config.toml
d_model = 128
activation = "squared_relu"
attn_scale = 0.184
parallel_block = false
init_std_up = 0.0469
lr_head = 0.00519
steps = 6070
dataset = "wikipedia_en"
Each number is 128 + 32 x the weight over its row's rms, rounded and kept within 0 to 255. Layers, rows and columns count from 0. The size above them is the row's rms in percent of the matrix's.

# layer 9 MLP up, 512x128, rms 0.18, rows 116-128, columns 0-127
size [129 123 117 110  94 126 119 117  44 110 101 117 115]
[[136  93 142 112  87 134 157  90 180 121 172 167  72 134  28 149 114 167 108 174 107 104 171 119 150 184 132 116 104 103 152 132  96 126 155 192 151 110 176 142 179  99 136 110 138  82 157 135 118 146 123 100 107 110 122 118 153 109  87 124 160 112 144 115  47 151 115 106 137 179 161 205 150 169 123 100  98 111 100 139 180  85  76 133  85 218  93 119  90  54 125  97 108 137 100 165 132 120 105 106 108 208 115  87 115 130 120  99 103  90 142 168 127 147 120 124 152 120 137 120 103 139 132 117 154 108 159 118]
 [174 119 143 101 161 155 159 179  86 104 146 106 112  99 134 129 103 126 127 118 138 118 139  26 160 133 208 130  97 134 144 108 179 103 134 149 152 104 213 146 112 104 103 175 144 179  87 120 140 117  86 124 105 128 128 122 129 163 120 116  82  29 129 101  93 133 151 177  85 100  96 152 109 117 126 131 100  82 136 119 124  82 120 152  96 137 133 130 105  61 137 116 161 163 123 111 171  76 125  81 138 144 110 109 149 172 199 133 177 138 188  63 150 100 129 143 160  89 127 149 107 163 154 118 123 110 126  66]
 [140 126 107 134 149  92 119 148 153 115 155 142 189  69 126 190 187 157 187 126 142 167 119  96 149 127 192 153 119 141 160 171  85 135 147 153 125 178 146 105 157 112 137 154 182 119 133 185 162 146 132 102 147 127 118 118 170 171 145 119 180 120 104  70  98 139 141 159 124  86 145 119  94 211 125  58 145 124 119 125 126 143 125 127 143 122  93 131 205 185 155 125 138 103 178 130 183 105 133 117 167  52 169 130 160 133  99 107 127  61  64 103 163  96 128 169 126 102  90 166 107 142  91  95 146 130  96 122]
 [102 117 115 103 124 170 104 135 127 102 112 120 142 100 115 195 160 181 184  93 130 100 137 125 126 153 149 151 104 102  74  62 105 145 121 132 192 173 109 133 165 151 141 123 134 190 120 154 138 137  77 187  78 138 124 126 115 121 150 169 238 152 107 133 118 104 110 139 128 191 174 140 134 107 138 101 107 117  86 175 138  78 112 149  72 126  60 141 169  88 109 127 146 204 178  98 115 131 145  99 158 144 116 100 142  91  98 143 156 160 117  86 107 183 155 153  64 150 119 123 123  91 141 154 108 128  81  92]
 [133 113 130 132 127 119 112 112 117 118 147 124  59 125  88 220 214 115 143 143 106 177 141 142 111  95 135 137  97 103 102 129 106 143 145 121 126 121 121 128 195 167  91 111 216  86 112  93  99 108 144 149 153 141 160 118 139  77  98 203 172 121  96 149  98 131  93  85  86 142 147 187 174 155 123 117 228 145 172 126 115  77 129 131 145 113 141 165 110  78 178 115 159 133 136 137 130 117 115 129 152 145 178 155 188 125 136 140 146 176  94 153 148 113 135 121 125 133 161 149  97  79 114 131 213 118  97 131]
 [113 255 108 199 139 112 121 123 165 118 112 169 157 125 114 174 175 150 104  89 133 104 104 157 131 113 106 129 172 126 178 104 126 112 101 255 116 158 136 120 112 125 124 101 165 138 128 104  92 191 136 148 142 111 200 101 141  91 104 139 127 129 141  91 144 178  64 109 113 166 154 123 122 111 114 105 134 109 129 151 132 165 131 146 108 130 102 130  81 134 138  28 125 161 177 149 149 158 142 137 125 141 138 144 107 129 131 153 118 112 130 148 135 135 115 135  78 117 189 122 144 108 107 144 118  93  95 168]
 [132 142 174 153 115 136  79 192 146  94 105 106 154 100 124 172 134 166  74  85 132 117 136 131 130 130 126 129 122 142 188  61 103 171 161 126 116 163 101 172 186 107 123 142 124 145 120  83  95 178 132 179  92  75  93 151 123 131 150 164 138 152 101 138 127 177 125 192 140 133 170 110  78 101 167 173 136 117 121  84 160 135 104 190 114 131 189 129 142 147 122 125 116 162  96 123  98 162 130 100  62  97 124 152 131 125 185 106 169  98 167  72 130 152  95 137 144 106  82  52 132 134  67 192 106 102 141  81]
 [162 169 129 116 130 111 101 124 185 108 151  94 105 111 103 148  69 113 137 139 132 131 181 115 139 220 127 156  66 110 117 134  94 115 145 163 131 123 152 202  98  87 100  89 123  84 152 146 133 125 107 109 115  81 117 167 169  63 169 117 130  73 224  94 129  97 139 124 134 143 125 170 118 122 121 113 127  72  61 108 171  74 135 191 105 150  60  88  75 149 154  96 103 118  93 170 117 122  96 133 119 123 118 113  82 136 124  85 113  76 102 139  81 169  71 155 133 115 122 124 160 146 144 107 153 130 108 124]
 [146 148  87 156 106  87 145 140  97 118  97 126 130 137  50  96 134 136 225 130 118 172 134 100 183 176 152 106  84  89 100  83 130 130 138 193 130 159 150 173 132 162 116 134 127 107 145 135 140 146  89 177  95 152 134 132 151 134 160 137 139  29 113 128 106 185 117 149 107 134 151 147 159 175  94 130 131  61  90 127 150 126 109 141 100 139 126 133 128 111 152  47 158 153 159 137 137  85 136 103 158  76 148 124 149 140 197 110 125 108 113 126 150 130 106 169  99 115 154 120 160 126  49 171  99  52  90 105]
 [ 95 125 156 114  86 131 100 162 198 112 160  95 139 133 123 111  98 127 157 134 173 128  78  88 136 165 189 110  90 119 202 156 119 115 127 148 177  93 161  97 120 108  83  98 133 153  73 177 125 133  92 114 104  90 123  84 157 192 171 105 131 116 200 102 117 134 107 137 133 145 175 128 183 107  84 138 117 135 129 122 172 116 141 106 134 143 184  92 181  92 118 109 103 192 145 115 178 132 124 120 106 104 118  72 118 104 199 131 110 121 172 104 163 155 160 151 163 133 189  88  91 123 135 172  52 138  97 135]
 [125 128 128 128  38 150  87 126 182  76  58  99 132  52 147 103 166 127 117 115 130 183 161 127 147 122 143 132  92 100 139 101 117 134 156 125 115 132 114 164 163 112 141 162 137 172 114  74 110 181 150 114  78  98 135 166 122 118 133 156 133 154 116 146 142 211  96 115 138 114 169  93 115 114 129 167 124 128 122  88 125 122  45 190 109 190 128 106 110  56 141 131 121 153 168  80 107 101 104 136 110 200 162 109  99 110 137 115 150  87 118  66 101 180 150 147 144 143  75 149 118 177  79 132 128  98 141 107]
 [120 116 153 157  66 115 126 111  85 149 153 115  55 144  73 133 135 169 100 110 138 129 115 108 115 144 130  90  94 131 141 162 112 124 134 149 161 114 146 125 149 175 122 144 138  85  92 145 102 141 114 166  73 117 153  84 152 154 188 178 186 108 143 167 102 139 138  96 130  99 169 175  82 225  78 234 142 121 114 123 151  89 118 118 127 114 120 185  88  71 157  91 137 208 114 128 150  98 126 164 120 112 142 137 130 138 127  67 114 162 113 150 150  84 113 170 121 143 184 167 128 108 122 112  81 126 165 102]
 [170 183 200 145 152 125 163 182 111 162 118 143 137 209  95  87 144  78 109 115  98 116 130 115 169 113 162 117 177 132  93 146 163 111 137 141 119 154 158 114 138 117  99 136 123 113  93 105 148 118 119 216 122 155 166  69 155 111  98 107 101 141 188 121  76 160 118 182  80  91 128 113  91 170  93 102 188  88 129 160 125 129 123 126 142 131 180 161 128  92 123 122 163 155 111 119 198 126 143 113 137  62 112 178 119 184 137 105 139 133 126 136 199 132 100 100 152 107 161  98  81  86 147 109 119  75 148  85]]
# layer 9 MLP down (transposed), 512x128, rms 0.167, rows 116-127, columns 0-127
size [137 115 118 102  89 139 122 125  36 113 106 116]
[[ 89  29 140 117 166 201 133  90 100 145  90  74 114 165  86 131 146 159 187 119 149 171 103 190 115 120 120 168 145 103 123 121 192 144  95 144 137 145  97 120 139 154 149 133  85 117 105 130  81 153 116 121 121  96 169 120 115 110 143  94 136 128 104 141 127  99 135 187 226 153 109 111 112 124 160  88 119 129 141 102 140 104 104  80 121 145 211 165 129 152 143 110 148  82 138 154 133 126 116 200  95 150  60 139 176 163  79 103 143 134 174 132 149 111 142 144 127 174 118 142 154 187 155 133 177 154 153 110]
 [154 104 124  65 127 158 122 144  73 155  88 171 114 107 148 151 108 142  95 165  85 171 110  57  83 128 116 139 118 122 137 169 148 134  78 145 147 122  59 124 107 116 101 118 134 210  46 140 164 125 103 126 184 126 134  70 176 188 117 114 132 115 193 170 136 204 109 141 110  98  93 145 121 182 147 140  96 157 156 122 108  86 158  80 127 115 119  82 158 119 174 107 145 133 168 153  80  99  80 118 138 200 114 119 135 171  97 105  98 124 122 134 100 112 130 188 178 158 132  97 110 153 118 123 128 119 118 109]
 [190 103 109 130 125 113 149 174 129 187 115 181 130 122 132 118 114 110 143  97 131  48 132 111 122 146 136 125 123 193 136 200  86 117 155 151  96  91 109 105 134 120 125  90 201 142 139 116 134  96 110 168 156 113 119 184 176 209 150  91  90  60 139  90 145 105 169  57 141 130 122 141 126 112 156 139  99 133  86 118 130 147 109 133 160  48 120 119 133 163 144 131 178 140  67 163  96  77  93 127 153 142 165 141  99  98 137 142 135 141  75 140 108  77 135  74 136 189 173 151 144 145 117 138 149 150 132  70]
 [128 145 143 133 113  68 137 113 113  86 122 118 104 190 102 148 140  84 111 102  50 170  97 110 151 155  93 149 137 133 121 165 117 131  80 138 102 121  85 151  90 110 125 146 124  56 123 139 117 160  95 164 136 103 122 124 109 106 189 143 170 190 218 144 110 157 132  94 132  67 134 144 119 133 143 132 129  93 104 138 140 147 112  43 177  99 120 135 148  86 132 149 112 125  94 110  54 158  96 173 172 109 170 173 147 154 140  52  76 117 126  96 193 105 139 110 163  77 160 103  92  85 116 121 106 123 155 122]
 [ 75 165 120 132  78 189 102 128 196  73 183 170 158 119 175 140  56  76  82 157  95 100 145 156 115 140 140  87  97 137 133 130 166 100 178 122 153 112  76  54  91 107 152 138  98 111 151  99 148 124  84 139 112 151  98 137 126 142 168 156  75 159 157  68 115 161 104 157 156 109 123  99 144 113 158 162  76 128 130 122 105 135 213 141 105 108 142 116 126 153 122 123  95 102 109 128 116 102 183 168 136 112 112 172 135 125 128  90 150  81 119 161 127  99 131 138 184 181 108  99 108 188  74 114  97 139 144  90]
 [129  88 104 154 159 120 115 127 161 176  94 182  90 124 204 169 142  92 109  78 121 141 176 164 169 140 139 113 126 143 155 147  97 110 140 148 168 138 172 105 119 137 147  87 111 170  52  94 144  88 114 106 168 111  59 127 146 159  95 118 153 135 140  83 140  93 156 172  44 136 161 162 136 120 112 125  94 124 162 105 130 158 121 127  57 101 101 107 113 110 132 163 111 162 138  53 113 131 106  78 199 123 143  72 116 162 135 170  97  36 156 134 129 147 121 105 108  88  91 126 102 118 115 151 149  94 103 142]
 [113 109 139 160 148  98 126  64 136  94 118 129 152 210 124 138 104 144 175 164 102 150 194 152 115 116 132 114 137 105 144 121  96  67 136 147 164 169 147 136 127 148 120 156 135 173 120 151 171  97 100 128  62 209 137 112 166 159 137 107 177 140  97 123 105  77 161 121 104  90 135 178 117 169 149 105 147 165 106  87 134 169  80 139 106  70 173  81 182 101 104  91 184 137 119 113 205  96 138  88 153 111 109 139 136 142 168 184 182 165 199 110 157 158 127 127 105  99 154 175 120 131 102 148 112 114 112 114]
 [ 68 197 151 206  97 161 115 167 145 121  75 117 116 121 152 170 184 119  87 138 123 135  98 115 133 120 140 131 140 117 164 120 172  68 138 131 106 133 100 142 126 161 113 197 107 195 104 108  84 122 163 168  94  70 157 151 118 149 148 170  88 128 181 113 168 154 121 200 121 121 132  98 111 136 103 132 151 130  88 114 133 111 123 151 152  69 128 111 143 104 107 133  14 151 104  96 141 177 129 149 101  88 111 130 163 181  65 157 119  86 133  83 120 123 109 141 134 181 104 139 120 132 112 125  89 102 169  92]
 [ 65 198  95 129  62  37 144 114 180 137 112 132 128 124 173 129 117 172 131 158 152 152 149 156 118 110 143 120 133 136 176 142 123 145  82 148 130 101 168 121 110 120 133 156  87 146 123 149 180 153  43 157 132 142 127 180 154 179 176  70 161 127 142 119  94 120 152 111 143 128 160  41 119 135 152 143  98 149  98  70 120 178 123 119 160 112 126 139 158 132 141 124 102 136 119 180 137 157 174 146 139 144  82 104 110 122  89  92  69  99 119  98 157 182 127 146 109 126  69 134  95 124 108 161  81 167  79 180]
 [162 127  87  93 112 163 151  84  90 132 150  68  95  73  80 107 128 132 155 153  83 139 130 155  84 126  77 148  82 173 135 127 162 162 118 112 118 112 107 169 168  81 163 115 153 114 132 106 137 162 121 133 145 141 154 157 142 107 149 165  98 117  99 117 171  54 104 177 144 160  81 123 127 119 112 127 146 196  77 113 154 103 101 175 141 121 120 187 102 154 142 206 131 137 110 103  83 103 127 144 100 154 184 171  92  78  80  76 184 124 106 146  74 165 160  84 142 100 153 166 106 178 173 136 158 136 153 133]
 [122 116 159 193 126  88 117 147 143 133 202 165 120 185 113 126  92  94  92  73 163 118 150 155 132 132 128 120 120 103 175 137 134 117 141  58 163 134 113 119 131 129 116 111 109  74 107 101 149 143 108 137  70 144 177  68 148 125  92 169 111 162 132  92  95 161 136 130  91  80 139 117 148 131  81  95 148 148 113  62  93 122  84  90 192  43 178 115 169  90 149 215 113 168 185 137 118 122 145 141 169 106 164 152 161 102 157  95  97 100 147 176 154 144  66 127 128 149 148 102 120 115 106 158 146 131 136 102]
 [ 73 151  95 164 133 148 118 120 127 137 113 101 135 156 162 157 131  90  80  82  70 156  89 143  65 100 101 121  85 155 114 134 120 105  75 129  95 142 113  67 172 128 147  83  92 177 152 113 128 142 119 113 106  75 118 180 151  94 139  70 107 127 170 107  98 187  95 134 144 182 180  92 117 139  86 157 137  94 120 118 150 211 118 116 166 153 123  63 157 172  96 139  94  95  94 177 105 108  93 204 139 124  98 138 100 132  98 148 127 121 121 200 137 164 142 156 140 106 137 150 102 158  68 134  94 111 151  99]]